Each number is 128 + 32 x the weight over its row's rms, rounded and kept within 0 to 255. Layers, rows and columns count from 0. Numbers have three digits each. The size before them is the row's rms in percent of the matrix's.

# layer 3 MLP up, 320x128, rms 0.0626, rows 219-290, columns 64-127
116:128165086090076121118155107121146115172183126140122111078103175152123113132083124072131113150086077175145124176139099106178070123198169098091157145104127088072136125114149128149190112095122149
108:065124111154168106101141068108158121097108113096141129191097087093156156130090088148148177098141199067086153123130068092104155155154175094120159115129065081118139092138115144148071147138158140
112:134154182061138103116100131137144113163149140093141117158207141133101145154082142095146083117161076094091111136148104114134123090111122107113182097149113149103124095140144111155110081146087143
086:149094129120169160157115181121198084158123129157151144153127128099088150079150155102133153145102142136071105180187114175118184131093133146163131142075105134116116152164119091024084167148087113
106:100086122101147046133164103159071081126082119106148141096117152118093154073150106142169095108116117137127155139139101103139157048172106073127113101073177103121148172192083168129133164123116137
111:116113120053114130102106135144177146167099150156176165152171098096165102139103173166135153109120148114151085082146102117192075127126141108115187091053126204135134165152141137146148137186153109
095:067114132179148101109153154148105144129204094099143145119148108142040045156179103145063105084115151136075107139104132148137176065099104073128105127150142150124152068113128100131141147143196094
104:156102205159101190169098135086116196161128071175112156103145090167108065083097149083168134135105083106108147161110105096094092117148098145090151116129128085101132124120141160073097171084165131
124:138128127119118124104114143225159131124178074099106099197124161126178193118114161157134159075145122112103112135159174118107133109137131139142131125121152082132171170142098138118115096090125110
102:051082107148156118049118126133128038132127169192147144114146155151142143106065095119103131138167136109164164150147127075151152119178084085131162124155145078092169143144140115147140127123140102
105:143104144109132116124108087213135088073185195151120135173135139174146169139126094122164098107138109144073114147134159160095174133087062161147055121124138078116143081165131073082143077044106117
102:125081162154033145147139051137130172153164103122151061157113079103128144097155152184141090136140163127117131089134161124146110233141158146152163185037120138128146089134149098121106148115109110
098:143128128154092150055121157119113137128146102161116139163135136144123157112126093124115127146096156119145117057052085147110143070141110129131197115130147122184120116127149124071073124193088157
116:112122134132143109118170146157182116126159149181138129123131026123111057142089127111119150160217098116124095162120131142154124173184130149120123159104071129167086136114125139230138143130150140
108:184142143114178131098112156196097125146151142156159085164159199109110136085126104146089158099119110143191064150167118137140126164097143163118152124085144127181165094133112120103079110121083093
090:123145151166143146124159095139067088198086121129175155136103128117165087112137111145092152105151094136177138158096161135064148136113124176097138158076079102102109057176104086150081096113113138
118:166134194107137137131096140073164149113127171119128104105160125105121117120110169151124037187196193134126092160125107130103138100136089099098144127152111080132113142142118099145146179093156177
111:088104130079141141095187165106122123100150140120109161122130147164106085110137122073095125145145147149147215168133178139122093078135153071160126068120184084148134100186106160171137089194141083
111:114121135177137164083115155100139094154155163164148101039083167113117200170162201135121134160132146171085108138118112062149180134156113199151126126153136099147138142181146106111123068136097124
089:095095088121207055151082115130105122103117145095121185161110105101122145118180120115114167135130092149098106175110113091123112149132103114099084137092106181109194080111188128108118117107112080
097:119132158149131110090132101153090137164101106123134106107159108118141134154099096171164149139088141089145214060141104090101129119117109134108137122173139143092175141050174140126102163165140126
105:159096092139142149159113191132121150141121161144153140110142151142113156152109096119113217144148127174110082191124103132142096069121118111134103139119150142112172132079102181120103101080155152
114:058118154105134120141152192114138124169154132115092154087114106123134172158089131063101190193121149143161092119148081115101046132152130098116125127142180124107193174137172092139081061191087128
099:141183125156105098161162092103066153114153139187165151151151123137072117103099077142135154106159150158118112112141096133127187123205184119134093118133151112114080117135111168114157095080130104
115:079086136090182115157061106079141089193135090147114162129184040104100128178198140059056124193105087093136099104130141151101128143115147176124136117166145125117123144177103157101133171124143156
098:096084109166114152080075170171097158136141165170093183083177191155140147093111109113074104150135079127150125048124114121114089122106159107116093131084171117121115160121126116143131125161094059
089:104123175139132164144145171110073113136125071133041144087110066153108080162089135129140112088072099108129117123127141169105147138159147110156135086114177091077175102165124143148122086140168111
103:146158112134204161095136162092128086086107155076143084149139104191098129120136145113157051064180092109099198090151104121155064157082113128118103066133048202126189150111111129178136138154110132
096:116061135191108121104078157155082110140124121163168139121108129116121158154153153126138054074181086102123114115124123158136133098162140120059123119132125116132164087088100173180112114119198186
092:131185108149114056115116133157154142128117072110117157071137124105133159131113125111116127173056126126143055139179062176084097116064132095145082129128097111135098120111136158127113097122160133
096:177150077101089117108194162197095156142138123095098182087085136134201158104126126118099126115143099155213136170152163173111100125157150147111149058137142144128155103148147124145173132157101107
096:175119115150136153098138157117211148103163141094144157164142142149084146105110183147138151150126141172115079156112158154197121135132119128158137095162049072126103179098161155133132115113126116
089:135110162147064148160083122104130107124110164122128082120142158144152091106108152066137155136117187211117124102144111181132098090184108065131106091139132159141090139064169098183151174104119102
109:139132127151142084107113106185138078151163156172096112158089149175095134078123123114113132085093079180114116134152179194155114122112120135168156141129124083125170114106114136089138092156161103
099:092123087134062135133124134144089131104116137160109134133071099132143123145124098099068150175120157139146081080085124134152178137181173143154131164126149107111092090101125165132110105110127152
102:120106102118134071147107111152162081106189125071159148162102063140105151118158136142133152047138112188069096079099092146149115158154116096155139132099159143128119146130066099146152077116141139
094:123103148152108172131102112144063073106102133086173124122130091166148194148123142104159152144147074111113105116146144124055108111122094104106118113161180114124165147125095065137153159130197145
084:092034109112135075103058085164105109144151109147135106071118104103139161122188103101092157081125062096144120119153075131132105132128107128090138118164098147119139100171137165071143146070183142
083:129117146203151123115146142097103150115077127120124118192076075158156088137073168127132143136148137149109138121140159153159107148123087103163209162091141101105122195077042092094119087128117170
106:115105094138113115154127106087149119136121166097091138092144100168202124156111134133093138148131158104136160111131148129116138074128141064115102135140145128152164100134088154163146096150180100
079:118111127139124127101130097144121136130038197089192125071149140102132142087124104126135111192121178096115187100147131108117129126131176114127064091116114186151109116050223144133185123142137164
105:146070148124154134114088160091084172138089073146169162078172115122146142167123115148132152168121102087143150112079115029055170114160132105169100168181124057098157108127131090187137171139105112
108:097087125180154137141160135094111108140147174087094159141132135145112113194214055063098094164125085121096133157106141140202097089135095072047161090156124130130179095128175127124144138108103117
082:173156157128095179089219097114128097119177139074154100109074154142136101084111144170116111060149158128121125129143124134131177115157186130090137143109059094195101145124104136215138134148142165
108:072096141094142123092077130140152115082166171098128115101058125131074121158186173133104120138058117063157129153159120170127119099140126171161149189128102125117143136099127125116112176186171160
109:113142104144129135058139107138090090142167138106143124116098114102171176071104096117083148073137173148166142088123125113149187114103126087138117204120110085119123117106155084167091119118103113
096:140073133084140159102132087167102140110134192138186190132095178174113096093155040125095105119103119124127090149120146092134178169145104165124109141151111123104150143099093056145112125092171163
088:107155104047144055145114112141149155092116104213109096094104137132140151110116164141102131151130173152170133121099076131192175134168160144160032128121114142121076094120169143147103090180079138
096:188081128092144133094151118085162114088132151102071172169158056116076088160148150130170137160152136153169121153158191091146129055151117113074140083131141079170128118204145046112155107117144174
104:163068113116137079141069155097168195128142067140104109070153111173121182155113125139162125177137122155120132127081137119163136107123111158099108107068154043157178188148083128143137077129130083
098:122175104169138121153090150096146117145147132092107139123132199078128120088102113099183124151150097083178184147116098153126138135105128128102162064100154171116177093099161166125130124138119072
109:098129087123180140152074147153101140134150102101133153094110076182095113130111136136049115148116100181117108191139088188085139139086094097120126095146130136194142126113126127147164198094166159
100:103119161111177189082132108117134170128172074137117097132181137107161088096116179140128127102076178153161102137138132124127104155118127145104174142148091135100139091142117126119129160089155147
097:126089127176182088119079121072104102133136141167165155156095103110088146137130215114112183126125150158119156133127083158108179151152157082145145057061177087168147169131135119129172089112147110
095:146135114177109162080111132124188124111098114090130135147171132080128155195095097168195097075118085130142152117122114155118111132098131153103135124179088186124159113103177171112141166203172087
090:102137129099124061148168137134106151162105137097133147180144110131071155156118146095136199144111122151165176121133129102168121143148161071116126151155124148081165121120114125080055076172131087
102:128132089150075148097141124143134076099165059133143084119163115129121169110180116140160004127138134098083124083096131134085186156116106130075129149070123152163132092175110099122140075186115104
098:124151123102083102145188135099141160133128140187118110132184122133128135179173138109151120146155135096077102183163042114160144155132105096087125161157099111178150146146188075109088107145175113
117:156116194095171095144144119163106205088115108068106165165036118094138098159115126087134183149130149130151098139181095098092137099134101167135146093101153073093089167131115087135064114143158143
096:125088122151148144096102056055100114076105116139111129094184080161107153080115114203123117138114067145085109050119133133153142081112117150101120144109151128082102115121171093156121158116141126
090:123079114169121097102133108142113119156139073091138091045104145150122135096157099124043178149130126098182076159154118133155177166146138127163184154131142156116108149144156116139121169106203170
093:117110101173114152126115055091050068135122066122135114075153172207150075118125079101126127144153074129149162172174093128087153087121082142086126127108152073110116150181119109162094111164129117
110:072122091127111082116141129097145092131068136120139161180125118080125105113107126157051124116115118198133118075141135184124189120135116099117148171114135175096145086090170080198180115189151168
084:110151131113095118155100128084181144182113151148162122091111163163201107151101097128084136204136174148123121101094130091117122085119106064147122091106119132134106165201091157145121142081105142
109:156157186086148130122076159140178128180148123167116092152128088131112083146098116144094201076160152123128145150146130175113129140078114131155097087172076064104232126170119118184157103137146052
109:184095149153130160114142110107221144182167159155188080080118124120114150117095122078107159153117143124129052088111089107055146121077112140158137140080080137119138129090119140130140101115125133
100:095112099134140153104147076176137141174044163082109161101189141172135133199173124110090132121085127102194073149119098093169178084176125117123157126174102170107144061110145099141177156148183153
127:192167134153124177160105141100137121147115076116136145096147124110112114118088119177155139118130128166128129138084128198139142092114137134140177079105135148150165132173152191164138158124125138
086:154129160191155131134104154097120097121114146092150081095129154181233058121072130092159101172131158092101137132087144175126110106181158133131147113110121100140090167149126109193089092136124167
093:118135163130166154182140103143074161167120118119120173135130131143129123133101111140093107141056069145112172096147161101085172148191104098129146103140210118186086110104080125193123103149105101
093:068076148114153158163173152167185128148156203137214146078075151157180103075134107122120160111178168147173132180122139170079168174115163120107132122139109097115110098141142051165145098125178163
121:071175176109143096149085132131100132127166113164114095173152106107147139196135183063177159147168155080154104115136136098106193173162163150114085129180141106118102131114087106049106112174110169
# layer 3 MLP down (transposed), 320x128, rms 0.0627, rows 219-289, columns 64-127
107:131108120086133113114173141153151088155095124188155093196133083099125106160168121084113124132157178159139168117124085119200133091135100169140128127151163149101087103144172050098139102123142114
103:139149131162092125134129130136163097169094092126179120179102092106145156160105096100138142109114132084042166129114085168101089122099206165146165179121079099082194073072137130093153173129115137
100:184096184051142162091140144097146084147194111049104163148142137167141123131144134133148118150071088131188093114138112131146103115143142104072163128144110160082088100135079189123136127180060152
092:148122158169086086187079135130121119159101172127125090119098100139157178076129111122078079123162159076077078144192095127125098142203123082170180140135139125117128143130123072094035125159128108
101:162143054103105110094164093136129140173181140086126161135142151119164107119158061120143125114168123096052114107129125138134140117124110121135139066165092110128095183129126115126210170076113138
099:090154137082155189133158160154174133105122151144177082161137133116124115122203151137170126109207148125069167115126187091133171131099178072095084119086072151127167179143153110116130169105102131
095:102116116121142149052127172143058134118136166066121117104140101108123113113166143170100094103124130122132103135113169164114198120134133153136098124167137099101150108141081148147072156168207080
103:106159119117129107112139092072167173147117081169113089158139114143093157095149204106111129107105126148133113140104152103087074160166198152175117137103122124094124162130060083112159165122162097
101:121150152097163098102097161202152151151187178144102161121131145120057078111122133098118170209150167084139144163134147192089106123110125147185130177054137132130131089106119165141125117157148125
106:066159100165172137147118148125123144141179135143099161125146111110148138141146126104142166126115180094087111146118171134117060122066163170177128147142138104093112155147092100212138137089093149
099:175096151202132126145150133191127113172106145157142115119140162104122130114133165098078110074089137160140103170107084079163083120097123180132116107122060180168077094170110147166120097155106102
097:114140179135065116075108074127076112130106090127120087116146136160140154119161097172135117108064170147148128166174123128196129193093122091098156156069132099208121142127144138104140188156151123
102:126134107122080089082185101079152126148151203109162189124122129111123164149131103143100103144122147128138088096144122195139143082109100077121166120114133096118128120109091068158103144140067166
107:143125084136176155144155121086168148157076115086138139122127160126153142073126167140128054056070133130122186132134098098132049075188112129101144107173175144143169089103099107118125147169166093
106:182136176094126157141094112120128173098146128116169131151152118170119099059144125093147088179096127138153085127203142131150086162130128118086128137083164134175110169133157128087078098147107097
096:150115107132115134104175092132093127135132154097124119157140138130113113141169084175185099096151168110151120176105138061065066139132122126089139144130159109105068072113124154176138147179102138
110:174091184121110173134091110082111096110145165115123095153117139094122118093119081172141106129101132098123093106155119156125193090130131126136167057169150107143068135192143110101129135122152126
109:136122172080134093100107151142141094116081199110155172169172154179146077151144132116070173184177132190097149145131108119074099140105139089158148126143181119101127129167129125143146104149127170
107:121108076140138085142129164147187149103105107163127101108124139131083164184135172130156153097148093131113119131176181141154164137092083103169139155187136131114215125145109136111124108159145111
098:120161095085171198106095138180107158125170064131135092115073174113106148115133111152130138125124150140138166163138149115070147096156128118117198174149127083129067150121076157117134067147093152
096:120154075153102073161160184118154118139121145201156096139103105147058133125098149149086178125080069098099133086145143156097190099144146138139121115114153087142155079133137110210159163074104131
098:143088114141122158160121159150140161159106195151112132143129151044119143122135145109074131093195103076070094125161107065140099080171105103119082163102184146154165111094100139156156118099137089
104:109176149101162143150092115091145149145155120091153129105097150175140127197104145117098192147109130145091115126155136115127048088105178105146066113174167117131150164130128076206109168075190130
102:166082134149106108088141127090153114103127120092110148123156131181171122132091161172141110096132130152103183157110151107119100155173126112086171195129132120182066118126120203145141143116149125
104:160090142068184126142066102094111091114133122123148150159156107119140158092175126103115106133167077129137139085025096112114156144136153161162084104142071092104102186129131140115168139177115138
103:101165151185121171144162113128147155181105144076122141129124159089118109145138166128134141131112110161136135155118112117164146072140089113116186148093083123137167188040151122187091170086129121
097:044073110090095175152107124150119090149135088155106167098086119146150099178099189068162171161136141111124118111125118071114085177133115139100116131176156105087124126178109136126154092146182161
106:095127140172159107141100138115102113094105101109116144174118154124168179125147109147169111090142107151123164108218111112186158140148123156165107092094069130122149187145119144184138161128111087
102:114093147107144118124099136161060129142140142155172140129094121130128120113094130106122051058215131089110106075111116091112131079128165087111149146166083103118149110135114092125151131113156156
099:170116117105155108107114141159182122112126070080104137081116164168109175151158161097075132184122144166113164150186101116075083120116164101106081134121159150120047113124134175158140120185158050
097:102188128150067131120167105137152181114147180093094147125135122144103130129134080189092117120083125168118059132155202162120094141156069123110118160089137118088109146156160173128120123126085171
099:178140143076125157169156165179118149147121085158101135153157098134097188158124158115077082155090103053123119168063152175161127125111117142109076052126105125109081134141174168125124120132114130
090:099111071122140142183155147157141136130138149181154174114125109058116129102112116130105101130199103071190130132140190083133115093157117127151138185134085089143123181124095150139143113126076204
099:106133146146129136145123142092101135155095101118187119132123112141187121130104172157108141162165185094182198146145123128120089129140124142152139064122120157087110200166129130125115129086095108
097:126160116135062162144080090103112096141084169126095130138182102103155148118102117159125150120123135116142146092087111109149111108118080170148105108120125126168148114103088121042051136108160170
103:152136123228113170135131169122091071127087141151124119126135146178112124171154105124194128119122136082064142127144135144083144112138138151051206112118148135123167103162136085087131136070126161
088:157128156142102150153112083163072096111083186134184067112121106088182183094104119099132082147153125070088158102108150137057106125125071106114089118103145131113165125128140054122150150136153079
092:161159164172153111121128092106124112165082145137133131167128106180082164180128143137119150149176186148150114131074119172113142129097094150124071097144113151182106179088078146122113113202082163
093:120157139157148079131135086126119163163135116145078073135108042068140135089110125101100122116145159178120093126112104122140124085146136142131154154168143105188141128113139039145152093130140114
103:159141137084105134109134133063154088121097113137087085115102111164171101167124110126106136130081118154213126116167185153138101160091150125166106102107144116160102085100107183154126085203124097
089:169077059160133095122145113085102124127070127077122126096106130168130132114171079111106113047153109215164136116127124167156077158193109188042152112168122119070128130159136134141138136152129124
103:136105148089165118143103144114098128147080152141172170156197106138100170112086126160121145106166112152107104127110114039113144169151118103149114086192087084085099102186112078191145125142077120
106:172120118149099153070159154141143118089127140118119133140158160067116167100070119171144115138145122130087156083125126119063130121171206160217086157072113121138113116087152136088131090126142136
092:156176146155081136101129088126162106119108136095129117079122095136128118080148111204143113092090111100102130137120087151150174096161186136160123171104101070150070178115094129181171137136099180
104:127188164152141194087120151184141153157153090173135163060095075135133144092157167098095137094188136134123121152109151092147059148172148167081102092101167141139089148137120115114154050157143119
108:130095145147175100124100129068184080158142199143150065109164116162090124152120130152107130052128131126101148145138111102189107123145102154068165150148143067175133084110125137111079131113089162
106:151099143108081067131126099134102126162128120121104131170115128173152133060070138149078151116137100150192114085177121075081135073119168061111190193092077057098102144133142175145120143160097126
101:102123080172149123123099141095144149135159123070107128119149104174099124105108133129133159100174150162167097174141103124130119139178104087128178114123139140138132138150107118117123129185214085
093:151153120082124081093143155130132129178123056103143106125187100182152140149136127148107135102112082131150107084136094134153148085079131167116163099104134115131148085122200114171104156127144200
105:125102111136167099180119174127106112138150119115072093099098089164134119097149126147166128130082082198088065133106094157139082077072082185114128165111143110159152182164068129147153107130153126
097:130141138139133077141122154132171114101147073104087131092092155113131138154111133142144158232159158110135183115110056138128148165093172183143122103090090176134182115150140131134157079136072133
106:150132101173151129110061130191157098121088097142119127138129119175103145126150189068019078095149100134091131146126150178113172124096088087128112095092132176133175118131134149147131170140145085
088:133177210084106066119155099176121095087131149130158101146125131173146118121101150112112131100148149124149161153091125099142139145149153146149054183134140103091127114121129124193161121121131127
095:083067095177127108085111084076106131119163118148125124142089106141129188103111144098111132141128155109094092078112126104091205122126101078173146059087143144148186125116147135123133109150169129
099:139106191142081137126162156154123090113092118059103165053140148138149106118066126161160095086189111078157148138094131158132133165096126097109182089118128131149139080144192109105109133156052114
097:166141116148105088136149105094125138123129057160135136137082119159139167150144151111120148113102123061199145136105086087147142107143122128105109157100177114125152137148123139157102173090149090
103:217125110131144169091169141136163081147125073105128158087077107111204096145177090140088120093095186112201163105131126123141160107125108133162141142143110140148099059065077154075089148126137152
096:164133165179096124124154095094142151087123081162114150125134145119158097149137137193169188110087121176159125217159124054099143195133097113121156103096082102136159142147133156107130150168127208
110:140102151130164097154133101144127171164119115165113154075047013112152144148105050151123135112206137098096134186184155120127159129101150146135140171107126130129141129076060091108111160119142124
099:113125013153143099151110106148116179083119087164176141094109134129109111098158149157097104126126092140125111095158109124152121124190164135168155163092132117135126169107084126136136073082122111
096:109062122123095118177133104146098125095178155213106139139107122179100134104127146094101151135106154137144172150145082097133121174133099115119059089109114129104131126154152138166106144158132118
102:160130125139158148165151174161134146105195113143114073145127060121051168118178073064096089098155107120184107099083137148102118117143134107140159103093144113158111125111089136103125108134126164
107:054120073093085061111127117097193129089160113128160105178112047135172104097140109132091120078142080140097136104132161203133115148127160087081140099128123134133133179074131096155160154138145155
090:141086136183052146146052184074127051130097102190161180116136118134115147080114089157125122128097153127151109130184063137131117117087087110169094115130103157156118176103117095150119128152133108
104:116147156107137071163149137132173124132113196123040151116109149152174138149083113168134118175105162108102152122165144125072170173174103151129094166141121043149170130157142103154089122097174087
109:142090123119122158101099107136174113115167072145092146115061070118133125138094073138142131101113150100079116148127097067130166149092139065094093150175106097110126103094125174103171185163127083
103:073179174071123194126113143114149126182167087144115131183126164068167137092191106109088072104118190136116104143149132125150125129143122112109160095137130166146165145147091101131105064088207155
110:144117151141155145114136164140129089142169076159132167123137142192152150165088184151150114136120149141158108087115107119154142099130108112122159091125088120109144167167134213161164114089161117
092:111095134113173115142115138126128124094158172074131095090120155172124120046132127129126102142142132123106078111149122113175063121131186135100116157132113139135080157079178129085133097152132099
096:133149072167087111110130123145145179147121105140093123162150140125181087106156182111163119095174114126103063144143173066126144172108172078085126092056105144132141089112143167115071114174075142
100:067127150115128135162151150108115105178152151144156128150085141157158053161183112116122064125108125199160193095120101143092165149110182082138138141163131118130186158101104124179123191152094145
# layer 3 MLP gate, 320x128, rms 0.0628, rows 220-290, columns 64-127
108:142134118175123114104130082071134109108156148134136174148138087161178121129126088201105132091129169112100131107110175158144145154111133091134109110127091104131151089105171147177088158137138098
102:139185140104143132176149058154132095152164098135055106078109139106103135116074112194148106153142153140121145102132133201135115132167152025107148109133181175134147127134087173156119152118134132
079:098106083143113166121130129095191119108106134103102117112133140178109143121109139134136140123047127157118136135167188144083244099067124102094108152107086079089024116196134104131135145119085154
108:123127109131067152123108129123196112114149151106106116165133157118125134105080135107152109113082145152157108096159174124094120118082176109085136141107103100147126133107149132146182114140138142
102:154148100153120170145156118072157119070098055128173123138128108109089126117118151087139171112135148116120175109083131121122127103090139131109151136145139087167093118132103167173174128127135155
097:116110183068123107130136117102151099106107186166137147155101163125146177148054069149176096214146119108136149093123124103148150123102159138176132141141135130075151123139136169125075104160131115
099:089085142120164111095129133130156139143219167125117157100115108172071121127199133112144101129111078098095072162183089120112108129105103151091131184090138095153154144156113100162074143091103169
118:145098102123116096125116093102119100108067151155116124094171088090104100127122117145110109133133133113195155143155094089143126190133052144117081112160162177072071132087193154127099112153170106
109:163167138080113164184135149102135163119069097065142082128216107136157117132102149190156112070135133163121132109120121108074142107102146131113139136159156152178133152148132143108152122163183137
097:153066124104117104075111110151131093115134198187110141140133085221172099186119076126109129107126135140110094092113189106161150083132125103127123098094146121103140135138094096144072122136102102
102:140139079055198160134139132081123104094118165145113158101200119166109129149087128117106129083139160194117129138132114087076146065120133135104104063132103153146131167124124193127117125129126153
107:157185133192135098061115110115141153175121156140098116169114205124139157117173132130124134103114146121119085141118124138170136126097117157167142162087162180088135181118083072103118157179088083
104:089079143185213097108133122160096170183143097091113171100131167186130120095150141150115100129137127142171050143153137135135185159179110129101117164074120145133105096146162109119124162077146147
110:122121149182135136134095148093118096166152087099112101121108178099128122132110165149109158117126116103130117082097124191074146116097130118140207105158086097127140132157087161173140129127167123
083:123110138138121164128150061087142151119130141126067159122133115117114145131185063114104108121148190115136134206157122118131050114137119127126103177107138124113143090120148105154143132080068074
102:143176159121109169133118148151174098124089138148089151145096127101123148191087159094105140104095106115111119151104137124096115143181133082108156076091125145155128160113121105127163109136081109
106:088109118113141113069183199139153144112078188134108181163139108116143082135126157111131147148115094107149203126097166126107104124145110124129163051123143094159144170119084121172170114216071139
107:074102107108154132186088109134096129151142151171068125073155071131088111154100192151140152129142094144155150093083120075098141154140084134138108163101223121066153162130130137107078101149099086
098:103097110119112064138138134087147066093115148136111167109146099108113137140115170100082118138148117117110196136101097119167129179131116101181031109093180148132149117163182116146136125128115128
096:120127174134122147113101107090166127149192145097146146140134142130091114141117193168092124130140122117134067208101112140086132172165158114127143143073159117145134131195099095136186168138097164
107:161145096113163157076068182111094122055139142092098184117123212125153151141137125107128188129212154169115119169125123162184140108148109065081081105111106172106131145123065128154155089118146128
111:187160181105192143124101120085129147168149167193127128038133150146227111140118145116140152169147182127128161132087153182102054128116114079100073073145107093148135127141173130152171092133119103
098:152121137154176106140182093125118180140166135157189188129138120133039136118147132147136119126080095164114110106182041116095159122151170157156118103093116099110117096121131113174155126088141160
115:127173139107104139134118124116164176114111131147063121086093174186151130158116183080166139101092151104092100147143127122104111094175151097076119096104149105134111081140153169157077050169135138
101:129116106149129138122093139098133129098125163160095088120114109159054111125164114086083068155195132132139085150114153058124146129069163099164067183162148125135095156125154158102173115128107114
092:073165168176148148122117192097080135125098103085118172120108062121139131171118149187185126109122068141116136185104119155138122188180123112119145091150160081086174111142100153146108143122124156
099:149127110164167159073137178135111094121120177119205120184132161153095144131145143103167100106166102153137161093125079102177165133122132172126141084102076189144184138102118094209140108164114142
092:136189092177129121130106126070139113136108059144085147138192125117166127147074168132141201142123138178156142098161155147114156091119139175217096109174156120111098121090095125138135051097154148
088:146082157133133108157202090149122111125138116137192116154133157137153178133166120175204151175219164156127169056121131131123142154178137149155145161167176138139161162166134129158177177112069146
104:172152106149096105107116136063132142115158165148080127143150121124112145133172103169116122090105140137076100087145108142127132188153060149126115221113117134113079182079117116119130120144127158
096:182155136142141156128158115056186170123075134072198198114138130105125086090069108173109140144128145159106134145118179118158106118146109099161129102174039119124126166108114151129155144098148177
084:131093075184153180150110123098157146191113113053134169073152131132149091151208173138114115169075097168144077105170103130136177082105068122138135130087134137172135108156136096123172136102128114
108:142144153154150103132099122220071110136150167110117105120096116127125093156132114070143145095078100154103069144145141188157061115108107132138183130134096092165161091065122123089147129158157139
103:161108178162122172142125054106040119122137118114108115134141154121152152071104114184140115153138156100111109122127105132156120112180101123175177112146185192136138117130085162065068201116104114
095:122114127067127086185172134162096124121218121090171155155101062189160146135182153123081136049128117166109111101143100174147092138085123101127142159102144121074054119155060123097188084154153163
088:165163099124161129128146142111077080109112127076151167134088132159086219166147131086134126129111118108119105106149157169112125099131102088154134075135213117157190150160095103109203074105173112
087:074154143092142106070169130107143096148043115132074159142114132146115093078179089133088133102135130147115098129130080144153105162125119095142099115077138150084142114113105121170117133117077107
079:162150117123150136144138119135090144096125082114168076056138133072082225121193118176067124136112110125106172153113061088131141096126156121102111116146102231192087127156209142137171116115096094
097:174175124124068152119122157116172094116150141141103085118111124128157150172160144102125086119096117066158189094120183153096091171084141195109164151017143083161116144121108137097087104150057144
082:110170129134136071101159140139149143191093091139155152110107114144136066117157100131125108061122185143154083129155139202171167160071111092173116162124109106083107138122133076131100104153113109
108:164212100150096138152144099177160121112200133112089013140128154118117130125140152144147130123134152161070120117137138197181117177098145172086173132100132205124133161111103195088158098113144087
112:108089111110156143162188135119100115155156125136156142098167098170098085143158118073135132088094129152119138123111187141159117170148095133071139139129176123162147100137158111150150222100143209
084:078135179205118147154143089120112115150149133114130131118139066180137110122112140130196126160135154115133126098135162160099110091202127145097128136086124033189164152130106116142186146142120177
114:124072155120116093132131112111149143090098139114177132163195120110138107180116040128090135148046171147156148124155122114140134139099141117142156161152144153132159116156130154165111160062113165
107:176136087175103119123086139115139096156193156141139140090147132116165131107145076137196101063148138166105080138093122143186158130183120076134138113138117117160145143124152179162124198123100203
105:129144141051148158101135120125090144129118182156164157116134125105100094079178097127171108126170150151117096206177175122147170168080115142112136126171082126116188106153139092136079144109195139
090:137114128069105107139115132109145082108155179133143161073194137146162149184129113111149133126206172143116115076120066104128092130138110164121092139128115192094090114075137173112098142138100111
090:140180130130090162125139142112091093122089133124128147102143135049125092103161081126165135130134152186137182145145174164144052143107093056122116110168167088091126135118093101152159187147158104
101:183126119110096167126112094089157170103134056149082165132153132119130113140063134140145086142134131112137087111144164117155152139102097058091135106092122080134091172147118169128111141105058129
091:089199099146135127146206114150117078126082181114063125180070165106091178131097156118103163063130106160105162151119138121117092147149160109124159092136098182111175154118070139086084080160133073
107:138105109158107125134160132046117117094089137088114165176137069129178147113104168134194081104147078141117183142127143088078132177153096120100161177145169135108199110103119114168085120141093174
097:080160118110114131132174084146115159147183072104117109125145173159132123047151172189138135121134122097154090133153092119112124176089098170115153187089128095110101112141096148092125165075141176
092:100131102136052118138122118026130142132122165137074130137118062109168180135145139137156126149101158126100099149102127115070127098124164116104095056156109138103142130132161165140149067167137118
094:141144150167103173108094145109188091121106175147101135127158117099179097181042107144169178131122168103144154144122077147128161134092143134131095120165118203111117100112153153106107105179190105
091:160144162143102153158114118099106111132145133107160095120160208139179072085104107203155186131109154177115110162132190114151077115149131124104091157170112094141146134171124115202136151168126128
103:100118088146106163084116126086142083091152158144133104112123136127160186163106137154091099133201139151098127084118140154130150099180136091118141110146125172115121167093156205184111126131123096
098:135126136177123137197085149145129092132153063128166116122051128091120142110061106103149112098135095185168129119062181114115139130141177160140153152130163153102093106115074122099105091151099112
117:192199143141137087185117089142092158169143085126104120127143089079092144138129158082176150150156127080165156131098104144168064151117141190175134161158116163144124116153113163111131153135095150
099:195076192110116154131147134048156100176098181126073109160104076127090099179118113101106161154140171136104133142115173137125115140131091148131127152177158189075115085097145085172083165147132114
086:155158167129174111130141109118121139128074107075157161164115108105117167139095084138210118123178092106153172123171108140138096061082093148123204153136132112167131167127095124139111102149129233
095:185091126113112165194134158074100120156094165104170120140082110105135108146174090106101146176142121152187168137161137103105107139106134151116087152165140120136150086197081092109118121107110223
106:160175100111106126162113135162182170165110150154083055126145159157202139191098108103122160170127174125162162140086163090145121160175182163168139070141103135156117149174125183064136096130116128
088:134116148105106141138105110125126098116121202103174147136111209147146142148127128083104131145110161144179132125175103129141153125052109121152133068100122114151113080176089120141038105121115180
112:102167142120120139165143135130134053079100165098170152109155136138139107116090090153169137151161182202173167091170143109140136119148112077105150142126161160086137188132154098181122129135118146
108:148178125120085143126143117120140129123142138195143122065109164151110125135126069125070125132106137158153117171146106113131155113085185132157089124098107145136106124112143120133114065117134104
101:115100101160111077131150089178145157158091144117147127054136094131073139184130172159100145144115100089151116140103110086144175075137155187172127107137110092120163131143186124160215123110145101
128:172073112176120090142113174143132160152154095082170135073128126058172122119087137131165160182067076128158119136176179131152158151091179084105178138081139143119123151177149157135128076158135131
088:138174111103140121106099161186112111120111138112142135112130150146115103061100125112143077143098158112132116109155120142223099056142169100122090064123157152172107212115169193125110133155097111
093:156120134127102148120139097164145171133183160129118136142080100107120179160171136095135083070156091105123128167188122111128070138147132153081113160100093201177141077139096132094142090127107152
090:109126087047121117089143114180159162103118168141184084126139167146114158121159118200032166086137143077143099158119116118154095136077156202111116059116140132167118130202157128159171159142118148
119:101138148154094115106140150123107106099169211154098096141112117098108087115060152125171123134193132141079184115156181187142165130101169142107105113150125091146157080167141112109187134153054145